Part of a small language model's weights.
Size: 11 layers, MLP 192 SwiGLU, vocabulary 8192, 1.02M parameters.
Training: a variant of Adam for these matrices, 3370 steps.
Each number is 128 + 32 x the weight over its row's rms, rounded and kept within 0 to 255. Layers, rows and columns count from 0. Numbers have three digits each. The size before them is the row's rms in percent of the matrix's.

# layer 8 MLP down (transposed), 192x64, rms 0.175, rows 42-113, columns 0-63
090:137172165130129151114086146092053109136146129122135110131164123171152135051078121118118104101139066159089138094152124061136164118162145080080086093102120136089164172133143145118125121149055082
095:174179044143120043149094113170090190132113114152124184113168165123125145153120064194136141136137137154129107128132161111111161141126093124110085141144127132104177129193179149121155102146133115
092:154101098141157136075178192112147120093100133148108094145062097140138109158111126201065132162169111110096124082142124105156144188154075124085084120128117135046093150087133137134160131136154127
100:117131083128088117083102151167125138135171102159102089176129128144088155151124167149136162118138167117196113131135187113114143144142100089110106095108163159165120039134076122122094113123024125
097:080151164136131115168127133150142143102104107118171116167129084104137147099139053179152128151148137084192073081190146145153078122164183103114100094144074151095122142114117144087054112147112134
100:138165072171102170111138164127140183142180108167088085086146163131086138151178125159120120100080084140121114135092164100066136130119086178130179128156100145109067096131142150093124166139079090
102:128145197109129094167174145086126096154113106095169163124102139091173064163212154086142111137136122111136122141076134167069103169172083148145122182115151129134163145115150116131193097126137102
101:138118153080180140119125200147120125138110134167120120099117101159142107166144080127087119118112161118144165117136171107184119097204081127113223156131088125075149095101136126129056121098172144
107:106184150139141147101117160100160144129127129136090088080170076122127145090058149111150130079099112063122128123112152101193140158147092073143186117129180078111182113152160168147140071142126113
101:139183156151127110098118138143125178160158133196104125139169124193120123110193119159160132182106131169150123079171209177159084143125114112119181112179102123167116170162153151107140154158144147
094:170098155145110145179158176101132093127133155120117167139164135087108111154089139106159058162088075129154134186142092096085123130163108138114098152108115136058119197177167115107113081076108105
100:091090096119085168094125142118138158105121101135106137126175161120192119125135086053106143130092154120073100072144141165198168183141139076151114117116126099166150107139129112114050138084169120
103:124115101054109164101133120154142136102138135084136201139094081134160089104142105075123128084133192125129133151101106103093105163139162184112133160044158113153092058096106162112138102106153150
103:080147163163145104102159072133126183131119149100113075150086085168197121142149099138112186115153141112087131116165163142123114116179145116115142132092125114190113129134149176124193159217129149
095:141079068157130090107109138126115089122123117165095102068097140122189184124134117115154107133139177154159176105138055102116174135145126141097078171106073159088147134080127156189096109082115133
108:060120129079128172107114127122161153163153169121117046136150091123135156121091120111174085110158132120075153097090118161134128146163149053140088148135162125117211082172129151100161120173130130
098:081088130166131042155091145112111191118128175062114153102141116114126107179163134137124175123157086116159135157102124100089107109127106102179068140156121106153098165150213098130159126131106112
099:133130136186137153109090129120138161131168148121122160076135110194138129133065088181167117100105146089162148081135119081173086118135157085079216056149111129110101120150151163120090149134145109
097:108132152204090120145173113165102088119114109143118165079110192154094130137122116149134096074083117115152114116098138115127130141142155135063166080087163104149070129115086101132035159125176132
112:090131160198148096160133183100130073117109125129114138177068122140128173131081100136112107167090096140115135095117149168174141158135085131155024157139129129105107088159082129099170137150083123
106:102129165150158145145091101179137135091131147195144096075094185099146179064107099156104145153097156085150150100096129131183106107132191100136125118167156144138184116122143174095078117077114142
099:156147127107136112106176125061064056112136140172098190156130079147146113116112132181123152097050110106119139125122172113209109142111138141133098124129107141107122115102161163142111141132217132
107:180098128146107130150100196160142190111082128180130090156133106141144184109149092166115159101128131051161128117087074131058121119077123133101136082150123124078119171117118077123170156128109146
098:139096065121135099043101112120144172057107084135168125121181117130124085150144109131164134119151094127140137097135139088140134156167080109164074096133129099200157065133090144152115095107097172
105:122123137144142105120124123177127242079136112136142099111129088121114153137171120054151152087165122115142141130161157173135114095120086104096139163158173130141150121181104144149082173161113045
100:139109091145048098086135179158134131108115157133119148134151060193187116097100127088154110136076150149093166123081110079163107163141190177101076108133122101097113145130152135096141089128159105
110:089136102103168174107158142157131142127139140111096136197139139156175133175103106182079065112117159146114165127184141116154130120140161143098153141175113154084162112092126175099223075129149153
092:115156188170148145118178089156102099116108115160106142128126121095080109108124089228132154157087189157126104133169181093077121085142144138104075158139147134138108116105106110121192110164088149
095:128081095118134133139138120162080137168139120142134114103131125164107092137154090155128060180086120150104126113096133165093153165213114088115159146166075069141159060157117098155116094169189137
104:061151171112086091096103112094134119185117151108126075169129074155140120132133182134083149095154090192109120112134146093158144155137169184168183110078099121141200084130120141129101142150134152
105:160127097120172121116127150120133161102074097123163119100158099109107102068119101105140121054121097112134110109147141079143162173169148093165144109158210197123096159183154113140143116120196174
105:152171126054131125152154131138165146146117106107114138074141165138176153129167106210161125179135133147138181107149171141061100135092107122142089152138074140087168085097114152165137112067169142
089:100150110130148123152183177121055110167083123126189146098114135138130140159142148153163134070190127080149172089156097162069152103112075110113120164130146128074120150076160141088150145165083117
098:103121147092063147105118081120155169114142138121162119071140159136130128188115149144157146107126136160160136103142097073078159143104120172134182189175162109119101150090134148099233125090137154
101:171099155108116138166158128081077071160127071169105115089092190056113151126098134146108176136180130127139166129143202112107157098159155109098184170124126134120119149107124108181121152102175127
100:085200118121142139194107181119125111114112080128087112084111174124155104143157164137156167131111097128121139177103147128118143098100108132089134147059158127188081150088170147114151132221154122
100:103093125110105152157164157077122061121129141118098127169116123112119084171129149231124103164179107075111140164114100136085127123116097131120162182080103116178144153091143144089123139134192174
094:128146080139093209094117126153090097127087129129131126206153141160156127122155106172065159187140106139102105127163118099162100138122124155112121099101095159127130100087075174145212147134077121
091:197133148094135112125147121074120138129147146113125067098123135138105140064120147153138194145136090149166132111125120110087116131068086149170157122155107114146159064150110109158010153130097103
099:154076072079087098136177157166106171176092134098121061135145159103123205172155093123059123106105120130075103100119124134132152129107147145102101128085115116107105176092104098124096133140187132
094:146123162089119101079111114114118106089116081120140096151106115167076143141180127121107100129126123104172099059154136190083126152164127142145128133095079118227070062166176140127136150142112138
097:100149163200113148147111138155142117113131083135210126135104137148129132161141164133160157129151166139132100140169085089143109175126104102122030122170162178147083077084113150154119155144067147
093:139100103162124128125145126144135137080107147107135100164152121120114124122069075135116060028110129140135100088112066100163092198090146085176203136115116105138116135126101162171110153117167115
096:140078137136147103128139088155089074135108152171087119168132155110111092068090123057140073105111151144117123201105140108163100155139122158169133097167143063128143148181123079148085122126176090
093:146126128134136151143118080132103097144142131089116062082144097212123083127118143119067106126174206105143168092138138103119150089083137162092112133189100117111172063156166117097110105138087121
098:155120205080148124117104103148133092154119127134095160125146093129138085187112132127124073190227051156087115137088082115131136092095115146077142110174126134129089145143117165098125098124114131
093:114123093106132135190150080118087067156141076130080088130110101144059134127174104143159140098069084133131120091169135071174174104139125100141146142151125142139090136088108160203110140115077122
100:162103103104080168129087146129187145112144120161113106112157154127125118161090170096133086114161075108094153186147130135113090070072100127162099101119081132137165111066051099116178148109166144
090:118140108062148155088058077153147157196129132113192160090129149123172083136105120115084114179112166064156100083146109137113127106102120144157159098200129140144149138181165130166120116134148142
102:128109121116114134137135178139106137183159146172132152122058101178181132128098156137193063130138114137150154151109130183174146121107163148070051182128194129135124099161150126130142115066136130
098:154079142143136113100077126149088150147132089228103107151147093057121146120159142077087080124117107110155159135101130104150170104083153135134145124185106081178097131193112142158126136130112081
106:141140133091081148128132140116126115129126121172131169126116107118128170108131139052071112158208096134172103126105087162153153078148069147110151094107109153126175186069120134167076163156072108
094:130139148198134114148134085141140151152147114133130067159129151157031155091154163145153133104158160184133160155119099147082121142104100117177201112204152144138142179157170126118103120161151121
107:097119174145120127112128209148101135071124078167172091178130194115116118159150152054099125102148052135131149103127120121153165115099136079158067174153137158153085113163148119117145150127105117
098:198133078113129135097095168129085178126137172118173109118107159128104162052140111107160162128091145126112101052148152116110099122123146135171076145120128115109115140099129212120215146143118139
106:115146161104097138082115117097143134108125139122087079135140095163157126178084122122179165208126127161182117114142152068188132118121126157131056080158120088142140140142101120128121136148027110
099:091173171105128144140131157143083113133137104106094093091088110081063098216206093067100128116105087133160146143131184144117111140161153116097129131179162094126114113094147100170164126140105107
096:155098120103138190160156125124145067164148172123141179188100147117104090112134114113158121207088130143129098134128123091132169153087154167144057207116104113081105160104142149129086090140142102
101:135117125134130145180136125148150102146141099135094190142118118140102135077147083119102110097131115090198118102120147096138166098144134114126117165108140150117096067158192029079208133136179101
103:135124096173139168142139118165068094086151073100118057127165111167105139173093196150122100174151106135067151143103091106137122162111146124163155113135158080115088105159079158144133105170090089
112:148161138076159157151061139148106141149081145145177099111154139110057111095164115060111107135072128154155103120159152187142123146125090067175099160117133153129177081136155126113180139124173151
100:134096146096105095075147142104115167089114169168085181129145127163118104113137129156156144153092174142167137078152162098122145069175129140156154130206122130183125144129080092127179157111194082
084:140146160141140109177059101157126111126142127119162071145136112143082144159086104172093139094164156103176153164164144128092164080124124066114102083147153167072104170145138161156106186154067129
088:130092193103150164128125133072183133168163118127131162153142174122137137186177102068141162093064157122161086163120209152152133171155140103136130105124158157116085163077091146123154113119142117
098:118118024150131106105109122107118109134123113119088058191141115174168150151121126045130121144179130094122109103123099172163076149124174126104127139090117118177134149095187112146094080150120126
103:148098152097130192128067093107133118082083091101090076195107109157111130148121122159129125136087135121120105159131101072162189135119132169134128076108123103091129142152133078092074076163064148
094:089208089091135098116118097104133113071109171122139089187066138146130130058109104085106087120126143125092170163164146121114124083089181142124104145126130127138075169143107096151098103076086110
087:120134088110170159141120118152138164153148145123090131087069119112154153117121103119011124099121148118179135132131086179149114110078150135158171155203098094130117074115185095109117130111180126
103:136083134158141181103152064078187160150174159110163143122102137143175063152116143163151117144125129124126159058103070147129111121084170101127070144116090128114134083169056146151140134094132125
097:121129055133171117138133136146139111119126118141120186157120139133082175126108159171099145173092079144164098212091143083159099126147126151172126145117096115123164161199100200114146130088075108
101:161107202093123142134094147074131084107118117162068104148164133147165071153125146076092126119168112120109114094112127138108169119136061132094116122100105115156124079171186124142219127169152141
106:117120096116134098130122146109160104049148123158090112124195080203116133157118097111091136099150115147087110145086147094195155109175096117121199094129171109093069107074120113157117133153105130
# layer 8 MLP gate, 192x64, rms 0.194, rows 43-113, columns 0-63
103:079154058152101115089109135172061142103131104169145115147122062146106170173133134112087096059103102102105118110186129090098122125116109119112116089170162160078099172114138125127175187149119138
108:169080090103103164097147171075134116136097171127158167200096150081144151149121143077120157145191118121142114167089149141131110161182128133156127153142139100124194175193118057133148112128126121
091:161152128076159089161162139153142143124138191116089136142153091082174134097124137101108115079129108114110105090123079097076160072090109196174111182113155125075157135147193167123170107120113121
099:145128114126129088193119109152089118050144202139081114134118103143134124127113077139150109132173077096052157115135143145119130156137137204098170119102160116075153154155157115150141184076102133
103:092104139125098103155110150144092153165151014123067160123116149168086149107088134114117121107108089128067098097130135128122095138149097166071141128130090093113127154091077104168133065108083117
110:126135074087105150133176112141077097181116115062122145116153091081183155090141094072097166089124134127088074094144079114098122141143127119073153140139115122099044121133119116185164143129156128
098:121059170195076126105115196153106136092129134114114119112106146141134108090144194131120160149120099151086101206106106130144158100175117172114083120047138162120100155152152069130121132103137128
094:128115095131119098108137238105075157141147147113118056118116179121112096114148080094051134132109131156100137139146120134125105116162084202114066130106110153092092116113118089105151148102149091
122:160114145125035109137121140145117128145137144154087153176153148132108098044153104070165151094081137123156085133139096112110108123130123156065148111132111127161057098116178137155211126106123103
114:216091097110096173094242151074172142122082117147095153137156095113101135104097186119117114134141082100106098105120081162121121167149079123120151124139115128099134145142144122124161090105160149
099:137131089151141095131111110125075109058129154110093166112108115126088106148123090123135082142150181128126070081134130111114130113153171109131144174145128094128113188168209061193146167128144068
132:170084121119081140166124112116140113116138191137119114163072098112191107053175119089040137130159157155104117153124069109086102115142131166152123190087157095157123108133120149104149126097123088
100:143095148143153105182129195121134118142166037116065112209068164119136142173148102136127151126123138089148119128092163105101077180126161105081151106144157140103087125085130172121155148107115139
096:178139116102107147113145121138056118152080140164118188106112142067122179109116137102119129172167136137112062102119090080155193135085150116110115196146048127107151096096144139141144169109150143
100:109081146125151197179164143115128109116083176130108135106107178092081151133109149154159140193093156216122160069148125115094144140131078112084080137133184178155117143121171119121142149146148124
096:144136085103114105105190150052161115078173155130182103153177090153094069036096130089082072132116115125122132161076129134141123119071088125137152139142106102123115131145166118147124163136133139
096:186123097089145121122218134104130112094148127131102209107121127172163080092165186112109163099174127159057112101132067109109142145146149152114163133110102122133156194125111097127128145127124080
085:088096109118114142158125160068147140164143121113124131134170161169117161124152171151179068169079144154127104079044131107124111129143157184083126083158133058147156101081128170122110122098082138
113:118148110112133178120148173115179121152052107134165144114137139112105138094171105139132141090118104058140089099127132067112073162170152108146099111136143153142126155144135032172170095126175182
119:143087102107088131153198138120084090150094123098087107142155082092114168128142092063145179153108118100135111127140086109092126132121165094071158118142066164077101129095164095163154173107184141
102:178112123153148173136226129113133085117104140094071140158150117071175150094178137132145141151062127129128105157136177105122053134148170070096118130136134097126092157142121118171164084124143149
098:127143152093145104065171082107082161126139128116065194129145126131137080092146113114162159166079128117159130046136082126104146095150162111094104156109092125125085159151143132151124123079204091
100:140127098176114128126143209150125116126086126170139073103094111197148148155150169080150103127128153132099134121159078176067138082081087121135134086148113150034127127111133108097162175129125124
111:156091065135125096182107142123101091111143125127073161109182141128142129130136158129098121131117034132117128164091091102101194134055150129118148153100102143131038136079158122096126107127166155
096:131093146095102114174154145075116049073116202141139131185090127087137122104165182111103124142137117195144129094112062145082105110151115145152088131098170113111156149160173105129175108143136128
104:131123156168139173090153133093083060108123088127157153150139142153142160130186135097106110116079101168165145149112145089133154117110147094099164123054062124110133145046147148146177139100161183
092:143128110094145162144111116178162114123084123104118149149163111181089146002124115115087089146119138077116158088159113089109171135172176145126107086087114132153139137098153157125154096083176111
093:129091122091123153183124125097183140149080160076114151140108047101123163136164151112097159163109115153145114109111117157071158128089140113135155235096151093150158148116115184127128110082153157
118:151082081141123185158148154145134135084101174156132154108179107143133140098138193122102147152079113163173046130052115078101110080103147158139146163140107128090107115158122091128167120073114118
102:130143102140153159096123140163101119165129157106181168099217172079144102167138124128126062091109092083131132097111121128136144192154075114153065160141144101073118143104159105160170093086123112
096:102115102129059146118093184091120098148104057104169154117164119136109164161186096144134077168128080170156127104102133151120096198112157111148146116141138135096064122071150159180166143122131151
104:152129104162132137090249173141104121185075124162152122139150166141144104088120156159130092129188129142120154113148080165129132151095108093144089191121150119107138168159179111151116119183113138
097:075106114096089151163088121084145141053157122165108134144090148110181122138154120092121167165130159101110135136128174144141103192151112147147034145149184167086150148111145169107155070132134105
096:112127166167106128124159144137112148072135065103161143109098191074116131135151156024150143064111139125146129132105073150143140154085103140118093153141173123174134129115188059101138144148144105
102:169107140118125096128111137136112090093114116079121104156116142154178111164135111115124163031099124170155075162156124083100166122085161189174186193090133150146115144098161135119156145102130075
107:102150144081183154143094092148159132149121149109122129157132100120146113101110126061091122130156136111124163127167115152122122138156112037195040131170088107130161106104081067158157127084144091
094:105155136171092115134149105159107159115082151115156098187176086120137182110141069116103116122118144135145120160178128095131161151163073077156123116132100105079166144110190103156133147092164220
083:145116157114147134123136080085075098094128152191178138080127090136175114050154174103118125127127155183174145119158155139145127091126107130082189088126104096182199087116147135099146132117141156
095:155099129096084109095171149138080141170101139144126187170195163066108154175147134083080175125125122120120158145157117114136154126160091129162117150083066151120137124109149050110108171145179106
094:141128084108159137127177136184100159145067147101135126108102155149121166092137143127111055147138120158087139117136151163101112103091116127124166157169085156146157187137132109134234117123210147
096:117140147110097080172126099097127144115144135099093155175126154097138093087124125085106130189098132187132115094115109110099134131159062158088032117130113144110116095193136083158104051113122140
097:112124150101121113134136133160107131210123168122109099167080099138066161107122114128141138119130143111158150118133129196111149168167096070092039117173114165121160093163087123133147210143149162
094:160088108157149146152171121084077162158121163186132122140118117074143107123149110113159096100168176108183117141117159134102163088169079146127096135124092143100173185161203127113131142165119202
090:141158105172053082119133207116111131109118100128106116109137110106157126135153097104062183081122138179135154115135126087075126090148090158149084130084075165155110107129187138174128154125112182
102:148104133192148099148125114062133093101176082088070151105143080148103077101138090152099107177139145177154136156088098059094107143086119147156113110199126092123090106107146141142172139146150134
086:106169101125083118115137121143120133146185124103128248099082092080096157178156133134143135104106144110146178105144179117101133117148176089088118121131090096113086091156137093189133113082147134
102:109095090131119109151154173128116098077194121124118132090157166159142142085137185102092159105182112135131162111150060168123146139062104081106122100189053134133143128150145087133144092094143088
084:174108104111146083116105080126097119160151174180133106097134171156116117137140051123109200123111104125152094102179096125141096153125082122165133115154145132107113037153104142149155152048108158
093:153109158054097153125098104119142114130120119150130105185128138134107143114160145105081099124088139137095076090185113116100127201109134125154072068102204094134138113128127109089136070140131048
094:063129163182129124174143139123104121081149112160090139148096126167147156096168146133132146094166138091115133132130125091133108166160141098160178164136127087207147057063130150139156083081104181
097:195083145165174101119158092096150149031156146061112114156141154153124094115143150115172067174114140154113147159061120169137103123108136095103096113176129138109122105145139075103150124151168116
099:123092122138110055128138125099139145113117119155113224178150120123118065098104072093148105063144086111162133122082105130154104162098082132119063148091111106092148126110140121176085088101093123
099:146119082159104161101107108121170096077148073132121160154170111103133073137155167111103127108197153137128145128177116127135133155116112118127128116194089073152130153097156185149225080153136162
087:122141137103166086105182150145182123122156151092073153093115144132023155148067095116160130126113165120157131095170118123184083159134088154138143195139119162108134122121179143121173138079116140
111:167085057111088196137117174120112146070099139105072150095113064112120134069174126120119122149137094108125051107117107148119094135100154093159100111103096114072157111153101135141157163098170123
101:149115138104096154127139110130139058121124094101075127138135052130173164134130153112106174115150167179136142157204143101074084142141111149092064117173172111126140138176167171165157172103105125
095:217102080095085167105158210146116143127120166145106106132151134151108146134110125126139133117132141126057148087107104182115124137117097113148149118149075155089180156121133056166151090143190099
094:190142162105123156158150116089184084107084066073150144173134150167086078102136092127119116165078119104131066133109151116124152138150132082157101114125132097142136172140186129127196111137173086
106:114065078058125109079169112146063174193091124153170135117077154083105167108173151053125135129105110187116118157105137165114102116138135157083096148133113127129106121139121130150138185114104117
105:136116121169111093152164129119126115152139091121148121128135134149133067111094154071096079148161062192094152129061029125100087073126139200109146096093122135134111175102129116123118109105131135
096:170122089070131101153104159145079121132145170139151151187144161171170190149130108073120134118157132082124189179124107129142108144138172118126069147049118169055112123107117138122153128137130172
083:097121139214172090145144110099073161155078139162103170096141150132130174192134118114103129134154098121181108092093103170138142166154121166100086110144089193114155115107130065158121165090113136
093:153124097093116198167107124102066159097091079122133108091177118160139151145133101147129148083120100127156125116213177081134087137140128120106158133145147133122107053066131082099130108131149192
093:114153102121131074172123106061078157138105137127166139146122150137149145169076072130136082114144057105116167126096136092082167144141209115082132111104159160104072194143158146166114127128139135
100:117077138134159136169146187105071151190135074135136133093128108076094124163120194095135086094157128125157151156131069057095170105128131149158137185131140085112128151125103064131147162100143141
096:175127157135125158142131118136111117143158107146107171169100099159118129113171075121100156175196129167132110077061088143119072141161149215091137154122099154099156110133182150149153099189123159
076:094088138096153182163097133175136147136137179109113146076040105176086124176148157144115131104136155119075115162130105135142152156104141165141101156174161170158174144082176084086168122121132159
103:131112125129165159134112114128098083154065140175137129141109151112140137091135127149127165107162070109158188127114066164085106054125141168171142141101117192083065074145121058132141106134127158
094:117120133196183108133110164165124149112128151108122178147073136142124100120143064127142064101165140112098152131072134103168133153148081129152062166070134049137177115144104123125150114086087146
092:102164134150114180105100155164135111196128103151126107110080103152107192142064127145091044140116149148168091156159086093101118146117144134093083121185142132125152086073101108110169160116167150
087:099050122085153142115132089166131114137131103141110145107119123079153136084117172053105101113189146120129171090096076136125156090070092108147125157110082158179202117126133128086172119135142095
# layer 8 MLP up, 192x64, rms 0.179, rows 43-113, columns 0-63
103:180109181107138137136068116113199086140136152121118111112144076096151094092126132136105137160150144154213108120117093151138138139122168181157122137127136149162127157164076172189127101091132044
095:136144134176127065139178101157140107156132165067066142119147175135196137110158122126094162087079162117107136141160112076129127197108138167217129098127112118125141097087126112176093147122128147
092:156121181150155105120062148089155197068168083144152131117139133112188143119070124164105133113094131081140122114163137130140143079158099156189134135107136120121149110150197211143168115121116149
099:074128146115181062113096096137114072089100119125146102061129091117122127100133169150167111086120139163100063105184107107129154109127099161161178171151121176148178106167091140112119175123166102
098:100133154122141187102133047133066140159102129119126157145144188089148088114154098085131146162146043133168145122124131125136125104105143131135119087104120088062104165117193162149110183157114079
106:134121158122161099124158118074144169127162132156107132114107168129179034125149183101133078164208093150109136126119096153127145108130087137166147166072170128172158101128178149080111110149115170
100:114123086144167104113112155119139092119168130159165123123054155184067080091159128154111132205133130124057154098091160141124140109133092129140098136163128118131101100100078060128128122187071123
094:111125159108118110128087146120106190105117151153185051136158145133063109114091048140109186115053170085128108141172132144149104149146114114161139069165152157122091117141089145164144106132096126
105:084143104134086102115103174160158172127142102145111123137167145116158113132170092094196169067059127146159109136177137156083111113136105166091083126092127131142093093175174126197166109143081128
098:116159158130123163115133113056104052093109159146162134147156118092167071107119109132122090150153088159078131191108121094106064158114149116172103080123144111081141159137162150139111086160119199
098:134156100112120169144151103128135076139077100132134187098146124158175113172135121145086145121125090141130143156141100063151070099112158144103134173128119059130097175168072202157118163135096069
104:107192103153127157103145096130138131140091106126136086101158138194109200160083121135132128135084113115121186088136126116184106114076172097120196095206076160128127116112176113094142157125152127
096:082164140166100136161160102102129092108131125102179159162126206160137113092172164078130159123160069177200147098132099143116103114075143147142145167137106175177156128137193119148087134140126110
087:051143140081113136189144157135161102103105181048103140112147147081136149075085133142147195098128120150175123157087118106083082113094149108143106088160124087187130156129154123146118153124162139
105:172117123119117201172123177186182149154127171141089146147173132172095134127081146113105131128085106129126114166149094133140151172030156095150087162113118184126123086121109116107096123179144147
099:049163125167114184093160140170116145156076106124109171151096100109116163135165150115148173130100095136127137114166068157140189204139137123073122129105139165079126114100167122112066127094148139
101:157177100109164138085134131184143139058132106174143142122150116182135143148099149151169128070114135125116110071134115135095151169099141106112120094158121153178177152164058139210136107167155081
091:093120126080121084142171111129134133151097176147141206138134095102169085094131134116166143138160122207147167117153103151143111123150074183161129135154105134152197203137133163120144137148199125
111:107079109106203067108124149200094108129153118193165130107143176107183136068157137118169138126090100133161146101125112103122165139148099141131158105093122084201147168160129141137126123069150113
128:136122130092123178145122086145102078120096102164178106096099167098123210107119141111173130160086148121174144136140072113111131111081167078060090141174098157126083155071126150148167147158143125
105:096104121141084089164077158111139163094170093179083155084136146175080165159156131103087108104138108159149141090144152139111186115122095133054139111165099188059169122137138103151130140120106090
111:139065169127115099118060169124110104111087168160229114106149122123123159174107043129145110133114142092166105143101114191123098126130090120176104114128130127136122090117157117141140142072071146
103:082116103115205090134136140113143129131058161140143105097135115126120076110109130109192141059196167100155172073152074117109189122117124151127152154134196100136153136134106157074112126138139133
103:118138107173130111170093159127127146136147099152130128114056145159138133126066171130193163127108119099174122149064129059148174085114095111123140094129131110129146160152194085179117129137114044
095:129125092138135088119101134214141169175135122144066110121194095164062142141106065129125130100116145155104094157100083080138135168102166140060123116096142134064117114110116150137104113067133125
112:077136129133138115154188127118090122091145133116105156086212138120095177143135117122141060116104116119185139195195094111118102105072123096097148091112116149077127151097140100139103162173141184
088:130109066110171135123130156117082132086192118190133131120113157168070108136078020147148105094201143114169142135142124140151103163132101115107137113118144119118125082124176180092147132117130165
094:075117113123105124059195161152170220122081185141118159184115122172144112125167149133138144118116096177072124105156151096142150150112108124134160110163102121128154151143151080099135065124112087
101:147181085105166102138091103089150164180139202066123102094133109117092154094155093113125103150135167154115168095139159125149115121166145138043124096094125091072181124121160139178120106108162152
099:151092167119086120142137194078099133016056115137129067160147156088156141130132112066153157142097116138117072148116089131149152128194081118149130104131124147139124090117131130140107107165108126
105:123190055151133174161178123154153097124117102107133153093177130179150128167108104152129159125186080108117152151128089086077077192079165108172124174117073116107109124128114115159130122140098155
096:130128123137106133148038105148125113080093132103119139113176127099083147118109135130168220083122161129126068134141112063130137139149183141118120112098148137176126055070117137157168087087109137
100:150099114174192118168100126164082134086153164109148171102111176178126100189116079097140168124142093103133116106096096090158115069123129186139148183151131097135105179165153136150098165082108154
104:117049087072138109138129122089105134133117153112103133199114151107152094168127099085168161116149178095122146142138143128127142122074076138105101129166074086112104200125081120173126188124078152
101:140134169146103138172146146175148092125099104088158173084152170106106122060144119164191164129094100122090130181063161120145138103136059112076072102133103168113112115089098118151112092148105149
101:125070154053101090077093105142130133145048098106168110144167119127170159133131132068131176097145134114142128186158148168128141114145174159143140157190175112147090135150084144102126128113135066
097:101123166110189135157145117050058103116100096174146166079128193103130146133117157124185186113117106121173081185109152121122142100106118139165156132096130090152135113125203146135136135154172126
091:117086159122117131158133074175155092167122213136129129109137106112076096071126173090117086163107130152136129175105069168083093141190122080114132181147127151128159052135127125141143124103153123
091:156108145092224116111071131157061162148137098100124177148074088147105124124161168094091129139132153107162117175107106095106087154136144168100123143152124055077107139148097085156172134124130132
100:044087091060120108147145120157123161177073078135149138072085124125108148091134117131149111145074150126104128137134118154167114131112170138135137137176147146119123146086089163041149155139196148
095:101128119102156145144151130165116150136164108224114157077101139092186146110077107151191126031120114132138157124090097131144102110125179171150125184146140080126149133136172136097095118131101092
098:128084143133158090133137099131104180212129079121125116157073171122138141126154139082139127170168120127159214145107110155098139070082089117106067171147087127071104101132099117113137177137134122
099:089131110099095154104165112212108161166092118142143076121041160136079110111140145150137098154151104112124154105162125153154060168161146104136146145096109156111098188106133137071124194098141136
091:073117095097119087108125131133124185078144094173094115094129108122150118157106161140100190113156171135141143132135127146133146081128094141120166146103017179120112085157175150180121174130107175
097:133138089125161070137093116152107131197130098141185086116150162181064131099098117106142109104159084152156140090049074185151145115178166118134139132109115156139151105173082114157153127097108102
090:122101157107085187112140146100146136081140088124074085167150067131125105080136133111058119175120081180151088150145115160097118135137174143147129143143106192114152208109174148122152098158157129
103:180109186141137138162113097150153118127094163164145127131125151110180100119105097146117114164129145124170095124099199168113104087175143142175134159127162168224115098148167153100168109075121073
090:145113092169166157174145158103142099150162129140106089184071148188092146154169100155129208118112094142118100190127120138147093142131143153139108140153086224116129153149106065159147122129118115
103:115174137161077134141103103187168119116118153088112120157158099078111172099151107134082221100145089160169135121112187158154178069068144123109071115118117133112130116123119068153138122101126118
099:147187110139116168100146158114080110147212145147064108127185093143166119209162148152092115118073125111117091160104087135138136084086145130128174121051094144126124153140127118136129084142146149
105:145064064092173106077089119107076068124147141199122132129148138121213068080105143146099121121172127133143109122100105112137095098125125151116124105166089123090114114197101147124140154137100160
096:157122086109136110128136138132065121091087094174110178126153147085142165152145083063106143115093076114123105153140097038153147170112103137116101131173097158114157095077145180107104104085120176
101:123117145116157190167125132103146091140098115120140154126086120118118131188158140156183163142171110087211092177093092150148108123115097136118124118159073061088195181116162117129138139106111182
099:139120095121143142108156091175120077111152099064113124135140120134118089133135148155114147115146113149066172174112138100131166121155109051154054086160145053174082177119130104181119083132108109
103:115128148198103139144112076106146160105093105105059147100175047140118102112116135159154101130107069130144084149113114095129102130116155133087115010112160121103120096134156169113134117111163139
097:100166108121112108112117108113135142105160116127142168150103147117124097136100153162193099172085093129171139105102158183085109125155126156095130094167146156094156168139244116121129129123133223
099:155170107110148164146131147145127090112097142124138130104166141181128127091101125105124126106114054144088166197097205063089115095073083109150108109146136136045156137087157098166115142136135153
099:096074120123074083173125220108044182119160177141129131145077177125110156171117097123151089123114143144161116113117138137124111096147086152164134093165128130107155133099186080131094121106107139
105:120094152124077093141164087188139117175106076160181175132103142092133125110081132130081171132140125124147127082194131119112045094192132144086102116114099191127129106129086140115132106115098162
117:085127134148120120104123144088156095118164146160134094000068147128123143117147111121143139128157122103137144078126135125134142150092097096183155086123116175134175097089115116080138075184126167
098:156145129182158096098136111103117119105171085154146154134133194151181177143128133123186129100175093090161124119148112165171097130148180101082071072095171130148100149150134112138128108190125192
091:108115080079143100142146112141096115093097165087073164142133155121058155148132118114148104136092137132035066118153109149143136181130125192092114125085081176145138148105124081094126117098180147
088:198157131134111109091183123181159121121114139168154125122203172193151157092170161073151107129110111138132135101092102146156067098098115117111135067160141164088168155129156163139133122174166110
101:144085119171116127096159095129217138149140147136076146133203179134113106147149154113083146160069158152130080110204130094122078157100102116083124152153118080160104161098124102134103099097142128
101:118115168129111086096081110121089142176116163070183125147158088099065089133061127156094182142094104141072166142107119123109121103153120129123143163080158157145122172129129118200148070103159143
097:117174095165173162067184098137145115101101130095143157118068133123133136095165198117091130081091107156073166136132117104139176134161126108148153086082135108165129174107095091135090150090188123
087:146180120163109150110232137103143135180126107109108103082117124136151102068117156105146124177099074137087134059094082093112099128156136167090131172121158123155082130117150119100121149187164131
099:133102161163104164145072174184177162152122141197107078148093125142159150113109092120129164074091152162162056135135099094116139164091157127119137144097103161140113128101111056083095105129165102
097:097164128165133170140160158163122152186149101159121055139081116090114151183132095132123163171110073109099153110063090141148161094154080152146169143130077095113159198163158143109159133136133141
101:147143079182126136134126115202124162172123125212176159090092142084054103120104116189144099147134097152115108138113140184159111142144143188104088157137168151121133135178109122095119082111109108
101:096084109182132122096139161144126183089124099152160142162143092099194151112119183111162110065110126115130158146144162128140118117153112099151111142097179211140147153156150148152115033161097160